Weights of a small GPT-style language model, trained from scratch on English Wikipedia.
Size: 13 layers, width 224, 4 heads of 32, MLP 896 squared ReLU, vocabulary 2048, 7.63M parameters.
Training: a variant of Muon for these matrices, 564M tokens.
Each number is 128 + 24 x the weight over the matrix's rms, rounded and kept within 0 to 255. Layers, rows and columns count from 0.

# layer 7 MLP down (transposed), 896x224, rms 0.0552, rows 679-694, columns 0-223
[[149  96 110 141 113 144 133 113 173 127 106 125 143 169 146 144 107 107 126 121 160  96 122 104 143 137 165 131 164 107 130 138 179 140  99 128 139 120 142 117 118 117 121 117 146 127 180 123 131 132  95  97 132 119 127 139 131 133 124 116  97 106 146 117 105  95 121 130 122 135  86 110 135 104 102  96 172 130 140 109 128 143 147 166 132 120 102 155 154 101 125 130  91 164  95 115 144  99 106 150 109 161 122 179  96 153 186 115 110 118 133 117 127 120  98 123 139 139 149 123 107 155 119 181 145 139 147 148 101 142 146 151 116 172 137 139 147  99 139 149 129 158 124 113 100 153 130 135  96 130 124  93 135 111 114  83 168 138 132 102 153 134 105 121 134 167 168 137 154 109 129 108 124 124 144  99 129 108 153 101  97  94 107 141 129  83 130 139 127 100 115  74 120 123 127 131 119 135 115 126 177 156 130 150 111  72 153 186 133  80 140 130 138 117  96 117 129 143 157 121 107  96 162 167]
 [122 114 179 132 132  91  92 104 168 129 127 139 186  81 108 169 134 112 109 136 165 170 127 161 154 146 113 157 115 134 147  93 171  83 108 142 111 154 133 147 114 163 110 144 108 134  44 141 134 153 125 107 123  93 116 124 112 116 107 160 112 144  80 129 106 150 129  76 149 156 110 105 168  84 156 145 158 158  98 135 113 110 106 137 131 118 110 117 136 123 136 134 142 113 119  86 113 127 124 161 106 109 144 200 149  79  95 171  87 150 131 109  86 123 136 140 156 154 128 145 154 140 114 126 132 167 115 125 102 146 118 134 148 106 184 160 131 121 161  94  98 117 136 130 115 129 149 108 144 109 145  92 147 102  88 125 137 167 185 122 145 160 109 144 100 163  66 123 103 111 100 162 156 157 107 118 116 143  96 109 116  81 126  94 133 120 125 158 100 151  86  71 156 115 143 129 131  95 151 170 155 105 107 145 162 158 138 124 137 159 104 105 124 140 124 115  95 161 116 130 123 146 116 145]
 [106 121 178 106 160 117 136 143 177 114 171 123 150 159  88 185 157 140 118 134 144 126 135 115 134 126 105 138 161 108 114 125 103 113 132 161 124 122 148 136 138 158 142 136 145 138 130  72 121 119 134  91 131 156 156 170 143 167 107 159 135  96 116 121 167 121 108 116 146 120 172  80 136 131 113 111 104 143 172 177 101 111  98 118  86  97 142 123 112 146  94 200 111 162 121 129 127  84 126 112 126 128 136 137  82 111 106 125 111 147 122 142 154 117 115 124 138 128 139 158 122 109 181 148 137 141 103 175 134 170 150 151 109 110  81 119 172 132 122 189  74 138 165 153 118 128 159 182 117 119 154 152 154 166 145 115 131 151 119 114 131 127 146  77 105 102 127 137 156 102 108  94 158  98 184 130 133 125 104 180 146  86 142 116 127 140 122 128 122 138 138 125 105 132 118 135 117 106 103 128 171  93 159 138 116 163 116 107 162 100 125 103  93 122 106 134 120 152 151 144 119 153  83 150]
 [ 94 137 143 155 111 143 121 172 156 159 135 158 144 107 136 148  83 151 139  77 143 130 143 120  98  87 155 129 141  61 133 119 133  81 115 152 143 102  76 117 120 128 131 135 120 156 150 123 129 131 122 127 110 111 113 128 131 122 142 129 113 152 112 113 106 120 138 111 155 154 151 126 110 108 129 153 159 131 133 114 121 137 112  94 138 108 124 121 146 116 103 114 122 141  90 126 111 132 101 130 126 135 133  80 150 110 105 143 135 140 139 137 128 139 156 143 166 115 123 126 141 160 172 105 180 124 150 128 145 142  92 166 114 129 113 131 141 148 133  99 112 105 138 103 134 158 125 157 135  88 131 121 168 146  77 151 128 154 127 138 128 114 124 197 103 125 132 118 125 112 126 147 135 139 120 111 136 122  68 103  83 148 116 133 136 120 100 137 121 115 131  77 130 121 167 129 126 137 135 157  97 160 126 114 145 120 115 121  69 152 109 136 121 161 123 139 139 123 162 141 148 118 151 100]
 [131 104 132 127  97 118 161 141 149 158 141 152 145 125 121 137 121 148  86 173 150 147 167 118 128 147 154 153  81 165 135 122 118  95 107 108 179 116 154 142 118 173 186 144 147 192 120 151 142 163 143 124 184 109 175 101 145 126 136  83 116 148 122 171 126 164 133 143 109 156 127 134 139 187 153 141 117 147  78  98 180 125 129 145 113 121 160 115  83 117 137  99 138 162 116 140 130 166 140 118 150 118 106 137 131 156 103 189 123 134 127 106 126 149 141 151  82  73 126 131 119 132  69 141 135 127 135  54 130  92 145 136 142 152 142 137 122 139 104  98 155 109 173 188 166 118 162 108 155 119 123 133 186 130 163 144 129 152 149 120 120 128 149 128 137 135 132 108 146  75 128 113 126  79 101  91 160 147  73  83  82 108 152 166 128  84  94 155 116 146 101 129  90 156 103 125 120 110 127 147 138 106 145 100 147 137  90 151 142 154 137 115 104 155 144  75 174 147 153 130 172 102 151 114]
 [135 119 110 132 147 134 126 136 128 143 162 140 156 181 127 127 160 116 150 114 156 135 153 139 154 130 184 163  88 161 142 143 122  96 125 127 125 122 131 123 114 119 119 123 136 123 111 125 112 142 133 101 126 118 131 124  99 164 139 128  49 118 124 136 160 124 100 121 101 121 135  96 109 143 121 105 102 122 108 129 123  95 137 115 132 111 163 149  96 139 153 169 129  87 116 120 107 115 108  82  66  94 148  86 137  99 133 118 146 145 118 128 161  72 122 151 137 116 103 131 147 135 123  55  93  64 143 105 126 142  83 142 155 178 104 137 126  94 150 150 135 156 106 181 175 146 133 108 173 126 151 159 150 148 143 134 137 170  97 107 142 138 157 136 135 144 113 163 139 117 105  93  90 140 120 116 127 116 129 149 104 142 139 131 130 121 117 109 109 112 115 110 168 127 156 158 149 119 161 121  99 111 127 129 135 106 137  90 159 115 126 104 119 142 173 131 150 104 114 110 114 146 114 160]
 [101 124 126 145 104 145 113 108 115 143 178 152 166 149 166 180 113 146 105 139 127 120 120 160 132 115 164 134 105  79 137  97 155 103 103 105 101 146 152 125 156 122 135 112 175 135 108 155 121 154 162 101 150 119 151  86 123 125 162 151  82 111  98 118  95 143 126 117  84 122 109 156 146  90 145 159 110 168  82 138 103 112 111 142 154 102 140 176 133 108 166 154 165 155  79 137  81  80 150 136 127 130 141 118 134 104 144 130 128 124 146 124 121 107 106 106 166 163 128 119 123 135 114 147 164 134 152 110 132 172 143 102 115 125 106 126 143 147 124 122 122 147 173 100 128 154 142  93 155 121 118 150 157 102  70 168 134 115 113 113 130 185 137 122 144 142 159 101 167 129 107 125 136 145 109  76 113 117 133 132 166 106 130 119 117 181  88  91 108 139 126 154 136 148 117 138 120 118 165 141  91 133 176 120 183 145 118 142 142 139 157 118 126 121 103  89 133 134 119 138 174 122 108 166]
 [169 115 147 150 137 107  95  68 124 115 125  74 133 154 102  83 167 124 118 144 123 115 119 130 138 150 124 141 124 148 150  80 137 154 162 150 144 128 106  90 112 104 150  61 124 121 158 158 134 113 108 140 101 128 124  96  93 150 139 129 123 102  89 100 102 122 102  84  86  90 104 104 107 132 156 156 137 107 139 129 101  80 138 119 118 117  87 131 137 132 167  93 118 187 110 159 122 121  87 107 118 120 134 114 138 151 150 129 126 134 134 114 119 142 117 155 161 129 145 102 154 126 107 109 122 148 123  97 145 171 128 129 138 139 144 129 106 120 100 127 139  93 111 133 108 126 130 129 149  73 114 150 113 131 156 137 119 116 125  93 105 151 114 170 127 173 143 123  76 121 132 168 169 106  71 116 155 138 145 173 151 107 108 188 141 118  86 143 131 115 138 133 130 117 139 133 162 147 126 158  95 162 110 105  94 145 125  91 143 128 105 127 136 129 174 113  59 115 118 145 115 107 113 150]
 [120 132  97  86 122 150 104 140 153 134 155 111 134 109 219 104 136 155 142  92 101 117 111  99 140 130 111 115 147 131 108 139 141 129 129 142 140 144 141 153 126 175  98 143 105 179 135 146  83 137 123 115 106 112 134 132 162 132 141 150 134 101 139 107 119 128  96  99 132 114 159 134 136 180 119 122 124 124 141 150 152 122 131 158  93 157 149 137 173 118 137 135 146 168 114 146  98 131 110 131 122  86 118 152 106 158 134 122 156 128 133 138 149  70 131 156 153 114 104 162 155  72  82 165 115 173 157 111 112  87 125  82 145 148 123 138 120 131 140 110 120 110  97 130 147 133  96 127 137  95 131 148 136 134 205 134 162 143 138 130 111 154 109 177 105 160 146 142 138 108 164 127 118 128 103 128  90  80  99 112 119  93  73 122 143 179 114 115 171 108 122 104 137 158 121 142 138  96 132 147 105 137 133 118 117 138 123 115  93 102 118 106 154 157 100 216 144 117 134 155 139 161  90  89]
 [172 125 128 104 100 133  99 121 143 151  91 146  95 167 119 137 153 138 135 181 112 142 169 152 117 178  89 160 120 105 138  97 108 142 103  79  99 122 110 155 144 150 122 125 117  62 148 116 146 114 150 133 112 137 195 111 114 121 131 131 131 121 114 112 162  88  88 136  86 100 138 158 195 106  81 113 125 175 134 110 111 126 145 121 104 177 145 164 154 123 118 126 132 138 126 101 159  93 113  75  97 109 141  92 108 137 130 106 145 110  84  98 104 115 134 130 139 149 132 121 187 157 134 107 151 146  93 129 128 101 163 170 153 117 155 132 152 166 113 132 162 138 109 120 126 112 160 116 131 108 129 109 129 151 147 100 171 136 110 103  91 142  96 145 111  86 114 103 169 117  99 115 112 107 143  97 156 175  99 125 149 161 129 133 157 130  95 127  95 124 132 144 125 137 137 106 114 146 112 115 123 111 105 129 123 112 120 126  96 148 125 111 107 117 156 143 177 147  51 157  95 125 154 125]
 [150  84 140 122 148 153 126 159 132 121 145 102 122 130 144 124 129 139 164 138 140 114 122 114 141 135 106 170  88 100  97 157 119 121 135 149 129 173 107  95 109  98 101  88 161  96  91 107 175 122 101 118 143 195 110 162 146 136 144  86 147 142 116 175 119 109 126 180  90 129 110 158 158 125 139 163 102 146 135 136  95 158 125 125 124 143 122 138 128 112 107 134  88 105 172 140 113 174  98 105 113 149 136 133 138 122 132 122 148 165 128  85  84 158 107 128 143 136 130 118 113 156 174 127 112 122 112  83 106 146 139 149 136 112 134 127 142 104 113 110 160 103 112 111 118 161 145 139 111 138 103 160  91  91 187 166 140 146 123 133 153 110 163 119 127 112 101 182 156 104 144 128 100 115 135 133 117 109 129 103 162 112 104 113  98 191 138 122 153 154 160 128 149 176 142 115 110 121 134 108 130 133  93 110 127 136 150 139 147 112  77 151 126 134 116 138 161 157  83 135 170 143 140 160]
 [105 177 146 134 140  77 168 136 128 117 125 120 137 107 110 153 133 125 101 138 156 152 140 207 148  77 133 118 158 129 143 112 106  89 152 135 171 149 160 219 103 128 127 144 128 106 112 114 129 141 168  96 132 142 128 156  98 102  94 115 103 111 104 120 148 171 172 169 116  95 117 152 151  95 134 138 154 143 133 133  88 133 119  90 114 110  87 154 140 167 128 144 104 159 127 118 143 101 126 110 142 133 133 125  98 101 137 156 188 119 125 134  88 126 132 112 106 136 170 153 136 140 155 107 122 123 107 100 136 140 181 130 145 113  92 114 185 110 121  95 166 136 118 135 148 107 130 110 150 130 141 136 104 142 140  75 144 123 158 126 125 154  83  92 136 157 118 166 166 135 133 112 101 153 156 107 138 109  97  96 138  76 112  97 115 146 116 167 158 162 167 136 101 135  84 148 172 111 153 149 147  75 125 147 132 131 143 149  81 158  87 126 178 105 158 129 107 116 138 111 100 103 120 100]
 [ 97 101 133 148 133 134 100 122  84 160 117 139 145 148 154 106 145 137 106 152 111  67 112 123 140 104 114  82  93 145 121  98 167 155  89 129 121 144 135 104 116 184  99 163 190 133 157 127 148 101 147  96 117  87 125 140  91 138 175 157 172 158 133 120 115 136 127 159 111 120 135 130 128 164 156 120 167 134 154 203 161  92 123 132 107 159 125 124 102 141 153 160 108 165 108 149 122 114  79 116 132 154 147 130 136 141 135 154 183 110 122 145 153 128 131 140 146 138 133 116 109 121  86 148 107 132 102 150 108 171 126 168 120 145 117 137 139 120 116 133 117 154 110  85 103 125 107 102 104 136 147 144  81 151 112 133 159 135 113 162 136 150  88 193 116  73 132 122  89 114 161 123 116 127  96 129 154  93 144 133  83 126  86  74 160 142  71 165 110  86  62  67 105 127 125 127 106  90  91 131 176  68 145 117 134 133 150 119  90 131 155 148 156 109  69 119 119  85 133 144 113 100 110 130]
 [143 145 122 116 145 112  95 102 141 205 166 114 130 142 113 150 113 148 106 150 148 128 154 150 128 142 119 151  89 136  88 153  89 156 113 160  91 111 120 150 125 140 158 148 104 110 128 166 130 122 110  93 102 114 130  76 120 141 103 157 121 122 145 174 158 164 102 176  84 126 181 122 127 132 167 128 111 131 120 123 126  74 149 127 116 156 167 145 117 137 129 146 151 120 110 132 113 159 154  98 181 114 130 107 146 105 120 104 140  99 114 111 162 124 127  91 100 147 124 115 114 144  87 108 123 131 150 146 126 117  92  88 119 126 186 178 155 165 112 116 138  99 139 130 101 100 130 183 135 130 136 131  89 143 164 118  92 109 136 175 126 100  99 160 176 132 116 130 116 102 183 168 124 193 123 121 128 158 124 120 112 183 169 124 150 132 141 147 149  93 103 116 158 145 135 116 127 103 116 136 125 141  79 170 122  77 165 118 176 101 110 100 161 136  92  77 137 158 149 165 155 107 150 139]
 [128 139 115 132  52 133 112 125 127 151 110 148 114 109 142 110  96 118 104 157 122  93 112 129 120 190 114 116 137  97 116 147 169 132 151 139 105 119 148  86 158  96 116 167  99 103  78 128 108 117 132 101 169 106 161 134 123 104 161 129 170 105 142 163  98 105 110 139 113 122 138 121 137 113 119 111 129 118 147 125 122  91 120 115  97 147 109 135 137 170 118 130 119 133 152 169 144 124 126 163 116 149 112 142 138 130 103 110 113 112 121 124 109  88 138 152 136  88 144 155 122 158 131  96 113 195  94 124 117 150 108 109 139 186 126 192 142 158 140 109 112 178 110 132  89 105 168 116 140 133  90 176 127 157 116 117 146  93  85 132 120 125 128 113 122 129 138 154 165 159 125 124 119 170 140 116 138 118 142 143 151 124 124 118 132 115 117 134 138 141 145 128 139  83 117 156 125  89 157  88 153 152 126 121 141 128 130 117 125 153 127 103 132 100 135 121 117 128 145 177 110 116 130 101]
 [100 134 136  68 133 170 110 141 132 134 103 139 144  97 124 134 159 129 110 126 140 136 129 149 167 137 132 109 122 117 143  95 147  90  93 116 145 160 103 186 153 115 150 150 123 115 124 102 105 126 112  68 145 100 116 110  92 100 123 127 119 152 135 115 111 124 112 102 148 145 115 159  95 130 105 157 138 153  92 102 141 117  92 143 137 142 132  75 144 128 138 133 131  87 117 125 165  80 164 110 131 120 137 121 124 112 147 145 138 113 120 120 149 134 149 127 119 136 112 114 132 108 132 155 146 137 116 126 120 101 121 115 132 191 150 184 115 117 139 127 140 141 121 104 116 112 131 142 145 141 123 168  94 136 130 130  88 106 187 154 146 103  73 114 148 103 143 144 156 147 163 133 126 143 108 141 134 143 141 109 140 153 140 119 130 152 152 109 119 131 154 112 152 135 164  89 172 102 110 172 122 134 158  71 113 177 145 129 110 133 118 110  91 137 127 132 151 148 105 119 140 142 116 112]]
# layer 7 MLP up, 896x224, rms 0.212, rows 680-694, columns 0-223
[[158 136 113  88 131 122  96 151 140 126 123 108 125 158 157 148 152 152 136 144 127  84 122 119 153 147 130 108  72 107 137 110 127 151 112 120 120 131 128 118 164 101 131 130 134 100 154 144 108 107 126 127 129 139 203 169 165 161 175  95 111 134 139 156 160  93 118 103 172  79 111 139 130  87 117 108 138 134 135 137 104 121 135 133 157 151 144 152 140 157 138 139 118  65 164 180 129 146 193 115  95 138 162 104 141 130 134 133 156 121 126 161 109 155 125 126 112 123 191 110 139 120 181 131 123 137 139  97 108 172 124 112 139 169 125  76 119 204 157 130 129 151  91  97 136 109 138 115 140 113 146 124 133 134 148 122 120 135  96 171 134 129 108 121  99 116 133 121 198 136 133 129  96  73 122 142 186 115  91 135 124 148 160  81 112 128 175 133  81 151 118 156 141 122 133 157 122 161 136  93  69 109 148 151 117 149  75 113 130  95 132 124 109 115 127 140 141 157 172 116 141 207 145 124]
 [144 169  95 138 151 123 112 142  74  90 177 100 100 164 129 153  83 138 150 137 130  99 114 132 164 119 171  93  90  97 134 154 115  99 120 131 166 137 159 144  83 111 145 131 107 108  97 143 116 129 132 181 150  91 147 108 148 154 138 107  98 142 165 136 107 139 172 112 153 136  89 167 141 156 103 148 123 144 131  97 145 120 132 117 126 111 134 165 161 130 114 134 174 107 120  74 152 137 128 118 140 141 108 125  95  86 111 141 135  96 117 123 173 119 189 113 169 123 104 106 140 126 135 106 140 148  83 133 121 129 113 120 158 123 132 108 132 135 141  91 157 131 145 130 126 123 150  91 101 166 126 142 125  71 144 185 148  90 121 118 124 142 134  64 151 156 133 106 108 127 126 106 161 149 140 140 115 136 160 125 114 157 112 148 112  98 121 157  99 111 134 140 138  87  89 109  95 133 143 102 112 133 124 113 118  86 132 138 123 140 131 122 158 114 183 140 173 132 183 122  64 133 135  96]
 [150 111 127 145 154 132 103 118  97 136 122 130 115 124 156 116 148 122 144 121 120  98 142 159 132 150 113 150 141 124 125  88 103 127 150 120 144 112  94 118 161 137 155 109 110 124  81 124 142 142 109 142 137 104 126 141 118 188 105 123 178 155 166 121 161 125 123 148 110 127 137 106 134 119  95 136 108 126 115 109 143 129 128 109 168 136 116 128 119 152 115 128 104 118 119 161 139 129 147 115 149 153 147  97 144  90 103 128 110 164 106 134 116 156 150 114 125 106 120 116 113 143 150 131  99 125 132  80 153 105 114 149 155 116 105 112 140 159 139 126 208  96 157 153 131 141 121 119 124 153 112 110 150 153 147 127 122 131 122 124 130 140 105 107  70 105 124 126 163 108 101 153  81 111 168 110 175 109 109 133 128 121  95 120 140 131 115  95 133 155 132 160 128 125 120 141 157 164 115 122  96 151 181 121 133 133  96 104 155 155 122 145 107 111  78 108 134  95 134 136 162 149 165  77]
 [127 159 166 130 117 149 129 101 120 144 137 180 174 143  98 122 162 112 107 105 121  91  91 145 161 109  88 124 136 189 164 146 140 101 122 137  78 100 134 121 154 116 144 137 126 113 129 105 124 104 156 156 151 141 135 139 125 114 122 125 179 149 143 123 135 131 134 103 139  67 117 118 160  91 141  76 105 143 143  92 132 123 144 132 102 126 181 163 131 101  98 117 128  60  59 133 112 122 115 133 155 156  87 152 153 123 106 130 118 102 124 161  85 147  92 158 151 149 117 137 148 117 145 104  91 120 109 118 171 124 163 154 134  90 135 156 113 187 149 148 130 119 121 150 177 113 127 141  98 150 140 132 140 131 178 124  82 137  69 153 166 121 139 121 145 190 123  94 125 157 119 115 173 127 101 121 117 110 113  98 131 137 120 113 109  75  94  97 108 169 160 134 141 126  99 134 122 182 173 128 131 129 165 150 107 139 189 107 156 228 121 150 182 142 191 139 162 128 151 135  98 120 142 147]
 [135 135 152  83 107 157 116 166 126 149 194 142 111 101 106 156 114 141 135  66 159 119 142 125 113 139 118  96 115 113 119 137 172 148 136 107 121 104 150 142 107 124 141  96 138 116 144  83 140 141 117 102 154 125 127 136 136 123 113 137 131 118 109 130 147  94 156 109 119 113 147 125  97  93 106 124 158 113  97 168 149 113  97 105 154  97 109 152 134  82  98 122 167 115 100 150 149 101 123 133 143 161 126 124 121 169 131 103  91 118 176 105 119 122 127 109 113 144 155 119 141 152 139 119 106 133 118 123 192 100 159 124 142 136 146 123 138 140 125 115 115  98 143 131 146 135 135  65 155 112 108 132 152 168 183 179 106 123 161 139 154 142 141 147 121 127 146 119 139 126 104 129 133 117 114 138 121 136 172 171 142 137  95  92 110 122 167  83 149 107 110 142 147 119 111 141  88 137  88  75 123 165 113  52 131 147 106 116 152 183 138 160 141 105 150 119 105 114 124 132 149 154 147 144]
 [ 76 119 130 127 141 124 169 144 137 105 139 108 105 160  76 149 110 151 135 129 144 142 169 117 124  73 143 139 126 103 152  95 102 125 121  93 152 103 124  97 116  97 115  95 113 132  82 163 121 105 115 113 138 109 121 145 108 178  81 140 104  77 152 109 122 100 122 130 141 124 141 121 142 129 129 124 170 112 127 129 152 109  95 124 126 135 142 131 129 155 165 124 128 110 142 134 101 138 142 124 105 142 113 122 119 143 107 147 161  89 112 156 147 138 120 137 155 146  99 134  74 122  92 134 105 125 146 130 105 203 122 154  87 228 125 109  95 141 185 143 124 138 159 134 126  83  92 169 183 132 129 121 152 140 127 141 102 163 119 151 128 135 134 149 128 123 123 113 175 107 156 105 129 117 125 143  95 130 135 149 125 152  75 125 151 126 128 173 152 122 141 104 114 126 117  96 117 172  80 130 125 106 109 102 122 109 117 127 126 143 133 146  96  98 150 180 126 139 101 132 127 128 129 138]
 [135 146 104 121 144 117 155  83 140 161 149 150 129 128 156 177 146  76 123 139 182 167 141 119 113 107 132 138 172 118 132 136 147  92 122 133  84 159  59  68 120 112 144  99 141 107 131 142 129 114 151 106 117 127 111  92  97 178 128 144 141 146 116 126 130 134 116 149  97 111 156  88  99 112 109  91 100 129 143  96 122 104 149 144  91 122 138 183 124 113 108 100 131  81 148 130 158 141 139 143 127 136 109 109  86 122 148  81 101 138  99 142 115 124 145 141 127 138  95 125 149 137 126 160 135 138  97 134 110 166 125 131  98  63 118 136 197 100 149 141 143 131 163 130 137 160 170 160 139 101 105 123  97 159 142 104 133 119 123 117 128 103  98  79 151 107 125 100  76 106 122 114 141 160 166 155 114 102 119 176 103 151 152 129 125 135 148 142 148 168 100 156  99 151 118 133 113 131 109 155  84 136 114 109 112 116 131 134 156 110 145 133 104 112 147 160 148 128 127 133 122  90 135 120]
 [151 108  85 125 106 137 161 148 110 118 110 105 147 126 127 185  97 134 112  79 161 156 145 120 145 103 142 114 137 137 151 122  97 155  94  91 127  99  92  78 144  99 125 140 135 125 114  95 106  96 111 163 152 143 147 134 131 116 110 119 107 123 125 148 152 140 142 130  98 127 146 147 145  86 110 137 157 120 107 112 130 152 141 108 114 145 158 188 110 124 115 149  86 129 128 134 111 143  89  49 110 128 110 159 127 142 146 117 132  89  91 122 142 113 113 152 156 100 116 130 142 139 105 113 142 147 114 114 120  95 161 132 147 112 167 106 143 112 118 145  69 130 121 154 125 112  91 150 125 101 154 103 159 108 121 148 128 133 124  99 169 143  94  94 140 141 116 122  87 125 132 101 125 173 126 113 159 141  99 140 112 101 178 127 124 134 177 113 132 131  83 196 127 128 145 152  87 112 107 101 161 141 150 147 127 158 114 100 102 106 117  91  66 126  96 147 137 136 119 116 146 146 162 150]
 [149 132  98 122 122 110 180 123 124 124 114 119 162 108 122  92 135  55 124 137 137 129  93 111 156  84 134 138 118 142 111 156 142 128 111 150 139  97  94 105 144 140 116  88 147 140  75 105 119  83 129 171 109 141 124 158 106 166 130  75 101 150 112 141 106 100 146 123 110 113  44 136 151 112 127 161  98 177 126 137 123 175 128 138 115 103  99 138 126 106 116 128  91  97 130  98 155 165 127 147 146 146 139 130 108 120 123 123 128 145 138 153 128  86 100 138 127 173 170 139 103 122  97 151 108 126 142 106 121 143  90 144 129 184 123 138  96 144 127 105 145 128 106  97 125 108 120 115 146 157 135 117 171 146  93 189 136 126 124 160 107 148 140 129 155 161 116 143 124 147 157 137 137 146 118 139 126 105  97 120  78 117 101 126 122 158 114 161 136 105 108  78 105 125 151 134 124 185 176 133 147 117 142 141 157 162 158 104 162 150 129 112  68 118 129 147 130 139 134 160 124  82  91  78]
 [196 140 140 129 123 106 154 126 150 167 126 101 152 121  95 119 166  87 107 118 133 138  82 134 140 116  67 123 125 149 137 164 176  93 142 133 122 165 118  92 125  89 105 147 113 157 168 141 101 139 141 118 151 139 155 119  89 136 130 100 132 130 160  94 128 110 110 152  92 123 132 169 126 113 116 112 156 169  69 125 108  92  92 137 118 107 102 174 155  93 123 123  85 113 133 142 176 155 157 122 125  87 132 103 110 128 142 149 134 126 110  95 106 100 136 123 160 108 143 123 136 120 148 178 127 142 148 103 118 158 168  68 148 136 130 135 177 149  94  99 143  81 135 133 121 134 141 117 130 130 114 113 134  85  81  97 118 137  88 114 122 100 109 153 112 112 125 105 139 159  92 119 113 114 116 119  98 118 112 117 104 129 152 104 117 163 140 138 135 128 139 154  66 106 120 137 122 142 156 171 137 129 109 128 123 168 147 109 105  85 104 112 102 107 110  62  96 130 116 131 138 111 169 154]
 [105  77 162 166 142 134 161 107 137 136  93 126 153 121  97 202  77 143 151 151  93 124 126 100 118 158 147 138 131 104 125 155 115 127 106 124 130 169 171 163 145 123 130 128 136 130 101 136 101 127 123 150 173 104  84 101 128 143 161 114 116 102 108 118 151 128 126  58 107 109  72 131 112 142 138 112  88 187 103 104  92 129 165 117 136 153 132 160 133  97 122 118 135 141 129 137 101 138 119 141 119 167 130 127 114 102 153 164  88  94 165 124 164 101 163 131 122 122 137 105 161 149 159  97 106 101 134 138 118 167 138 134 164  99  90 103 168  76 148  79 154  98  94 122 127 120 133 148 110 148 121 123 135 108 136  87 117  81 116 173  95 141 148 110 125 107 123 155 120 173 134 159 156 135 111  77 115  91 159 131 136 172 146 114 160  76 108  91 127 142 115 164 121 100 161 116 171 108 126 172  88  79 118 105 121 127 103 186 157 101 143 152 147  97 133 134  95 166  76  55  91  98 155 139]
 [100 154 117  86  91 110 158 158  94 166 148 148 113 144 132 128  98  93 114 132 143 140 119 153  86 191  88 161  98 151 119  82 107  97 162 116 117 136 152 105 128 175 101 131 124  81 120 196 108 106  77  95  73  90 128 153 130 129 119  80 185 146 133 100 113 119 161 108 172 125 137 108 123 124 174  84 123 129 100 117 127  95 160 146 128 161 140 124 157  89  74 136  90 144 190  88 134 189 101 144 129 131 101 215 137  91 145  97 125 177 105 112  95 114 118 142 147 100 119 142 120 139 186 127 136 129 141 106 125 111 125 103 114 163 157 168 136 143 142 167 136 145 141 139 122 134 107 186 137 138 133  99 135 109  87  93 106 135 109 154 134  97 127 114 145 108 155 157 150 128  95 126 149 125 152 169 123 136 129 158 156 131 128 123 151 136 137 163 137 112 102  95  98 163 103 179 114 162 102 109 110 111 113  96 190  81 109 118 111  88 119 172  90 112  96 158 142 154 120  70  95 129 135 138]
 [135 118 102 161 143 129 138 126 171 125  91  99 117 176 104 120 118 114 117 100 180 157 122 173  87 115  68 135  89 190 129 115  90 165 143 128 155 133 109 121 126 136 166 169 173 137  91 104 109  44 163 143 162 125 157 123 175 131 137  97 120 124 177 136 142 135 132 145 117 154 132 103 113 154 104 139 126 124 140 102 154 128 164 131 154 168 147 102  97 112 118 153 141  86 139 127 139 160 155 127 148 130 148 115 120 151 127  84 154 118 126 173 165 132 100  78 153 112 141 137 123  98 124 130 147 137  58 108 107 137 120 112 143 148 110 139  62  95 130 129 164 123  75 116 135 105 144 126 100 111 127 117 100 146 152 119 109  98 127 148 166 100  54 117 144 132 132 125 100 113  52 102 145 141 124 139  90 130 126 117 140 111 190 146 168 156 125 135 128 106 116 127 131 167  86 112  81 147  96 119 202 114 150 101 131 104  74 113 102 100 156  97 101  97 107 151 130 171 154 107 143 120 113 113]
 [133 112 158 129 179 134 145 178 107  87 103 108 123 115 128 144 156 113 155 137 153 109 155 108 110 130 177 141 118 149 110 161 115 108 138 128 115 132 116 120 151 184 112 147 159 143 163 171 120  60 147 137 100 112 111 108 140 128 112  76 109 125 121 117 132 159  95 127 128  94 147 120  90 145 114 144 113 146 142 112 142 133  91 101 149 118 138 147 145 148 187 119 130 111 132 115 134 127 122  81  90 145 118 129 115 120 129  82  73 107 162  89  90 104  98 121 109  98 108 132 170 117 124 143 123 138 127  90 128 109 145 150 110 135 138 130 181 134 112 109 140  59 119 160 115 164 129 127 149 159 118 177 120  82 120 152 111 121 118 117 111 204 114 135 143 130 125 110 109 112 176 120 127 130 143  96 124 118  99 166  80 154 100 137  90 109 147 139 182 126 115 121 119 136 133 134 133 138 111 155 115 114 117 100 156 135 142 139 180  99 157 133 105 167 103 116 112 143 135 126 114 107 121 133]
 [148 155 127 138 126 185 161 140 135 142 131 119 153 163 112 178 122 146 128 138  93 167 112  94 122  90 122 130 143 162 153 113 106  89 139 122 121  93  98 144 159 173 117 180 138  93 111 124 164 105 145 130 148 127 123 147 124 116 103 111 136 123 136  98 152 111 117 126 149 111 111 119 146 110  78 109 124 113 132 141 130 150 120 124 164 106 108 162 130 130 141 118 148 144 100 107 142 159 106 143 123 119 124 159 152 119 173 103 116 128 134 127  90 120 168 114 142 110 163 146  81 154 165 121 130 136 131  97 148 116 129 114 101 146 146 120 137 154 112 203 149  91 130 123 121 163 151 120 109  86  95 138 115 104 133 142 125 141 112  97 156 104 147  88 141 152  89 147  98 133 130 101 133 108 131 109 122 146  87 120 121 149 143 123  97 113 135 124 163  94 149 116 104 102 159 128 151 108 124 114 178 130  73 109 134  84 130 129 131 104 112 112 151 134 143 123 154 135 107 155 117 136 140 143]]